Each number is 128 + 24 x the weight over its row's rms, rounded and kept within 0 to 255. Layers, rows and columns count from 0. The size above them is the row's rms in percent of the matrix's.

# layer 7 MLP up, 320x128, rms 0.0745, rows 207-231, columns 0-127
size [103 102  88  98  99  95  96 109 101 104  96 103 104 104 106 100 100 103 110 105  97 100 102  97 100]
[[ 85 105  72 123 100 128 154 154 124 125 100 114 148 114 148 119 146 100 128 132  87 117  89 165 120 124 123 144 170  89 125 107  93 158  78 140 128 135 131  94 128 138  85 163 126 143 179 135 111  83  99 165 130 164  68 157 130 106 142 113 134 106 124 114 158 101 126 128 118 104 162 105 121 142 149 122  98  91 135 146 105 111 171 112 121 117 151 143 151 136 115  99 135 123 140 122 128 122 106 160 112 123 104 132 114 164  91 153 149 128 129 162 128 186  80 129 130 163 130 135 162 120 135  94 142 130 123 126]
 [135  85 105 157 149 110 143 136 135 109  84 123 138 116 123 114 126 111 141 151 134 163  94 156  94 124 149 128  60  81  94 102 170 134  88 149 111 105 191  87 149 130 117 105 106 138  83 142 138 111 166  94 134 146 177 148 179 115 138 133 135 106 144 137 127 142 109  89 122 126 144 121 141 138 122 130 126 125 117 119 101 112 111 113  77 146 110 129 173 127 154 143 175 117 193 111 150 132 122 154 127 150 102 115 102 136 137 135 108 127 123 165 125 123 123 144 104 123 154 132 158 116 142 164 130 160 131 141]
 [140 103  81 192 141 161 154 103 113  84 123 152 154 107 152 131  84 142 114 120 154  71  97 138 130 136 117 116 120 140 134 107  98 129 113 160  92 110 172 133 113 113 113 142 149 117 175 163 149 129 139 155 130 148 122 128 141 149 118  98 148 101 146 109 154 142 141 107 149 126 161 149  71  84 138 123 128 127 100 112 128 154 146 104  95 118 143 116  72 125 120 173 113 128 166 140 118 144 143 157 147 155 134 129 150 121  91 161 117 137 127  93 132 118 131  86 110  85 133  93 139 133  93 120 119 127 113 167]
 [ 96 122 153 169 128 127 132 155 146 120 141  93 159 159 146 145 167 149  87  95 117 141 171 161 139 132 123  69 129 109 130 169 125 136 100  94 137 121 156 126 130 111 145 125 164 108 149 128 109 117  98 103 117 137  89 132 153 158 122 142 159 121 150  98 106 128 141 138 127 147 134 150 134 136 176 153  72 121 150 158 121 104  97 133 121 131 212 153 162 112 166 163 116 108 110 105 147 134 124  80 142 112 101 109 129 148 134 145 121  99 170 150 146 148 140 109 118 130 125 134 134 150 120 128 166 129  90  95]
 [166 133 103 127 116  95 141 117 104 140  86  97 153 125 108 139 184 131 146 145 124 141 111 150 140 141 166 135  90 133 168 154 160 119 172  98  97 122 111 127 108  88  65 141 128 116 142 107 137 125 151 117 127 131 150 138 148 103 113 136 119 127 122 120 131  65 117  99 139  93 121 163 129 140  95 123  85 126 164 142 131 117 143 136 148 172 129 148 123 112 151 151 113 113  97 122  99 109 136 133 113 117 134  99 146 193 168 102 105 125 140 179 122 133 150 167 101 139 136 147 150 139 152  92 161 146 119  81]
 [107 152 106 120 135  87 117 199 142 141 139 156 113 159 147 113 118 140 111 102  70 125 132 116 113 134 122 111 146 101 139 124 128 146 142 116 126 112 151 158 110 103 158 136 115 142 162 108 127 124 135 100 198 147 131 112 108 139 130 145 114 158 143 138 137 124 118 163 124 126 140 124 117  83 101 174 139 123 145 122  76 161 142 120 111  82 153 125 113 106 129 119 148  97 108 174 131 161  79 114 132 137  86 163 143 129  85 151 164  84 123 122 113 166 139 114 122 136  83 148  87  93 120 131 154 120 115  97]
 [159 158  83 159 113  96 135 112 127 124 107 118 112  76 160  46 116 106 138 146 150 130 119 138 123 157  85 129 137 118 101 108 142 139  53 121 136 129 142 101 181 145 123 151 145 119 145 135 113 110 136 145 137 145 166 148 186 130 110 128 175 154 103 102 154 113 119 192 124 126 115 135 131 139 170 110 108 114 136 141 147 112 123 155 106  92  96 125  93 132 132 159 123 169 135 148 164  93 132 140 107 143 171 151 125 118 134 103 113 164 110 147 144 120 141 115 126 106 148 131 137 129 125 112 119 133 148 114]
 [119  90 121 117 151 152 171 127 127 121 167 141 145 146 144 140 111  91 129 123  83 114 123 132  97 181 107 130 142 144 149 117  88 150 128 185 152 100  88 133 168 117 138 129 120 115 116 105 103 113 140 115 113 112 121 112 145 113 141 141 106 162 135 150 131 150 155  77 125 107 131 125 129 112 159 105 112 178 137  76 143 177 129 102 140  91 125 125  95 146 142 111 119 104 167 152 136 120 121 175 127  83 102 101 102 132 168 121 111  93 109 152 109 144 173 137 121 134 100 128 126  73 124 130 152 112 170 128]
 [146 151 144 126 129 123 137  81 117 124 109 114 134 137 145 145 173 127 162 126 143 135 144 166 132 117 109 135 135  74 167 139 130 135 138 132 104 141 115 129 135 155 139 147 122 115  82 146 122  96 114 148  78 112 100 110 121 104 114  89 121 108 109 142 174 119  82 121 130 132 148 122 171 149  89  94 131 173 123 134 116 112 116 148 165  84  79 149 167  94 118 127 130 115  70  87 108 126 114 122 116 160 128 151 115  91 173  94 123 110 100 121 144  93 138 146 150  86 111 105  99 140 117 145 113  94 102  95]
 [132 107 102 117 115 155 123 130 124 119 126 121 129 126 111  71 131 165  95 118 137 148 127 109 158 107 160 119 147 110  88 106 123 142 123 124 138  99 108 138 102 129 155 135 106  98 128 118 102 108  94 126 132 153 179 118  99 134 127 101 161 104  90 121 134 166 138 143 165 152 151 138 143  94 168 116 156 131 122 160 113 128  99 126  82 155 137 162  98 151 121 149 138 109 113 105 138 137  99  84 123 110 155 118 151  91  94 117 131 158  74 132 101 138 147  97 162 103 160 169  65 166 131 158 131  88 142 103]
 [122 176  99  86 138 133 125 140 122 141 105  96 127 127 179  69 127  96 132 165 172 116 148 134 113 107 116 109 130 117 123 150 118 134 124 163  99 138 111  94 125  94 143 139 107 144 133 142 154 116 154 141 142 137 105 119 137 138 158  84 117 123 148 126 146 123 136 105 108 159  90 173 130 152 127 153 118 144 127  80 131 105  81  98 125 159 128 164 166 158 144 119 141 118 136  82  84 128 113 123 169 155 100  94 114  74  91 142 121 133 100 133 123 152 123 123 141  94 119 170 124 157 134  91 118  90 118 162]
 [113 155 117 126 115 103 119 142 147 146 124 170 105 132 113 167 127 118 103 116 146  98 157 126 109 174 139 142  97 108 128 134 126 144 149 141  97 145 148 184 152 156 155 142 176 112 130 155 117 147 132 110  99 126 132 145 131 126 179 134 129  89 117  91 150 115 112 119 130 133 122 183 129 162 106 127 103 127 130 111 172  91 120 106 129 123 128 131 136 104 114 114 125 150 143 122  81 102 165 123 159 153 140 105 135 133  72 127 193  87 119  73 125  75 116 164 125  80 125 120 118 117 138 111 147  94 120 155]
 [140 155 141 135 159  96 133 107 147 129 121 143 128 114 137 156 138 133  96 150  92 164 144 116 149 128 154 160 117 128 126 149 147  94 114 117 145 150 105  88 112 143 152 144 123 138 168 176  87 150 113 106 135 154 142 165 158 129 116 100 119 126 104 161 122 158 107 142 152 157  99 126 103 119 170 144  79 114 158 175 160  85 140 106  90 116 195 141 140 136 144 108  99 138 116  67 125 121 147 156 148 139  82  88 157 143 154  94 137  93 129 141 134 126 123 101 125 108 121 142  90 135 131 141 106 134 104 108]
 [ 85 176 140 120 132 111 104 110 145 128 143 110 127 141 153 109 143 124 125 138 152 157 102 129  89 125 171 147 112 122  77 131 140 108 130 112 122 173 109 125  88 140 176 135 132  90 125 113 115 116 141  97 145 141  86 145 101 135 140 158 114 142 143 124 134  80 156 104  83 131 132 115 123 116 116  98 107 137 120 120 102 131 124  91 112 178 153  94 142 109  71 121 167 140 137 135 118  94 160 115 115 136 107 136 140 159 158  87  68  84 144 147 131 124  88 147 124 169 113 135 144 107 112 103 137  97 118  84]
 [136  97 138 112 154 123 170  82 122 111  92 107  82 135 147 145 144 105 125 146 142 146  92 134 133 141 123 139 136 161 145 134 128 176 170 170 132  73 139 179 124 140 122 131  92 150 109 105 135 100 139 132  95 122 140 155 134 135 139 100 119 110 134 149 153 147 125 133 148 127 144 168 184 174 154 118 168 104 106 133 121 133 128 133 127  95  98 160 114 103 120 137 128 122  76 112 137 172 135 102 146 139 133 105 166  87 134  93  99 148 121 128 159 126 126 160 159 121 121 112 122 130 120 179 147 159 155 176]
 [151  94 140 148  97 120 105 157 203 136 155 128 145 133 195 102 132 113  98 152  91 156  98 122 113 124  95 113 123 149  94 129 150 148 132 150 146 101 118 121 158 135 166 108 127 134 149 101 124 134 132 117 117  96 170 150 120 106 162 149 130 113 124 111 127 163 179 100 119 150 122 116 104 152 102  96 160  99 124 127 119 105 168 138 152 147 177 129 133 152 113 111 119 100 119 155 124 120 139 116 130 170 171  70 137 139 155 104 151  96 163  98 135 125 129 116  96 155 117 143 133 126 113 154 139  99  95 137]
 [110 136 119 149 110 122 114 100 133 132  94 108 149 156 124 113 151 174  82 110 150 122 119 108 103 119 167 147 156 189 106 115 109 105 116 102  82 113 116 187 122 144 120 135 146 130  92 127  87 132 159 138 108 143 129 137 151 126 136 123 116 115 176 136 159 158 121 150 104 143 192 114 101 120 134 105 140 148 119 137 158  97 143 102 101 176 125 132 172 118 140 141 167  86  81 179 136 145 139 115  86 153 142 129 133 126  90 149 126 120 159 138 146 153 140 143 138 103 138  98 114 131 135 141 149  93 154 144]
 [161 101 170 107 159 117 142 128 142 132 155 139 119 109  94  71 143 117 135 127 117 162 141  71 143 144 152  80 144 150 163 135 122 129 105 169 134  91  98  93 116 154 111 122 109 137 104 163 168 177 102 177 154 141 118 126 131 160 110 131 100 143 124 115 140 124 135 103  90 119 132 150 151 120 161 137 132 147 118 107 101 143 147 145 144 122 138 117 155 103  94 113  98 124 196 128 135 112 115 112 148 155 126 105 133 153 145 172 106 115 145 106 144 112 131 121  63 102 134 143  83 137 142 126 132 155 134  99]
 [111 129 108  70 162 135 169 106 142 123 138 105 125 137 105  97 155 129 102 141 119  81 111 128 106  94 178 163 149 146 104 109 171 168 100 141 137  92 146 128 168 130 118 136 138 116  92 166  99 150 127 106 110 156  89 154 154 112 159 140 136 111 131 118 149 189 167  75 144 178 128 105  94 131 137 148 169 144 132 154 134 133 133 109 130 151 131 151 158 139 150 115 137 161  97  76 111 119 153 110 159 118 138  88 135 140 106 123 134 112 145  98 137 130 126 130 141 112 126 130 116 150 112 155 134 105 140  98]
 [129 139 133 151 119  95 143 136 143 124 138 125 143 122 118 123 102 153 121 139 139 164 158 144  91 112 127 179  74 144 126 117 101 123 112  86  79 166 102 110 124 175 151 126 158  56 133 139 150 143 110 127  91 137 111 147 130 132 171 112 141 116  96 132 137 113 144 113  60 143 146 103 135 136 120 125  90 113 146 141 164 106 127  83 128 160  89  94 160 119 148 109 122 126 105 110  98 146 149 119 114 127 154 133 132 112 137  95 119 116  98 132  72 148 131 139 143 111 106 132 123  80 153  98 107 150 161  95]
 [142 120 154 163 146  69 115 121 173  92 140 117 139 124 150 103  82 136 146 111 123 146 122 120 143 156 142 136 105 115 141 154 149 141 124 159 166 118 110 154 121 180  88 129 137 109 115 147 142 130 127 150 134 132 128 164 152 111 110 148 114  89 151 136 116 137 113 138 143  97 170 125 131 137 122  94 107  92 133 107  98 138 122 106 122 115 130 181 124 127 123  66 165 148 127 127 121 158 132 114  99 114 140 116 105  74  95 114 169 153 174 122 174 102 134 136 109 122  95 176 120 161 142 104  76 125 160 122]
 [136 130 134  87 181 128 144 139 114 122  86 112  99 152 144 108 132 124 128  93 118 122 171 140 157 139 123 112 115  70 123 117 124 111  78 140 154 131 125 100 163 156 139 121 115 142 119 113 137 139 172 128 103 161 119 146  82 129  94 104 103  92 151 125 172 173 151 113 140 127 142 141 104 106 113 135  97 168 125 128 133 114 182 147 126  99 115 106 147 108  91 111 126  79 103  78 123 155 153 134 152 155  88 153 129 142 122 123  99 124 103 118 132 100  88  95 135 135 114 129 133  73 140 110 136 125 155 162]
 [144 143  95 142 125 112 116 151 162 128 111 115 154 100 123 118 108 132 115 109 170 133  67 119 127 136 138  80 134 201 149 136 147 142 129 160 146 127 107 103 151 131 130 112 108 158 147 170 104 126 155 121 131 164 107 138 161 172 123 100 122 130 149 147 130 122 146 101 142 160 125 125 172 165 150 125 122 103 129 130 134 124 114 142 116 154 136 132 165 107  92 143 145  93 133  92 150  98 146  94 145 116 108  99 116  98 109 146 155 143  75  66 150 150 139 128 135 103 103 148 124 146 154 187 166  99 112 137]
 [102 165 131 131 137 198 120 115  87 108 128  96  96 145 135 115  98 148 151 133  90 116 150  83 123 126 150 126 112 138 122 128  86  98 117 127 115 145 158 107 147 169 132  88 140 126 106 113 124 148 160 165 123 130 110 114 139 156 155 132 154 149  97 143 165 154  87 140  93 119 151  99 165 124 136 111 128 158 158 156 114 155  86 128  90  89 115  90 139 122 117 132  87 102  80 133 140 176 135 177 156 137 126 137 152 151 157 108  99 141 108 131  95 158 124 146 121 119  95 105 108 121 121 101 115 133 136 128]
 [112 143 170 135 148 121 106 132 106 180 126 129 159 109 123 122 123 131 114 131 128  89 117 116 110 134 154 115 128 101 139 103 119 122  99 115 100 115 106 103 112 125 123 168  98 121 129 138 115 176 125 125 136 123 119  96 154 123 130 112 176 135 139 153 115 145 149 162  94 134 159 119  97  92 137 120  91 156 133 105 115 167 114 130 148 140 136 123 137 136 135 151 183 182 159 130  66 124 112 168 105 109 125 126 101 164 118 148  87 132 108 125  87  97 198 136 136  96 128 114 149 135 116 161 131 149  91  64]]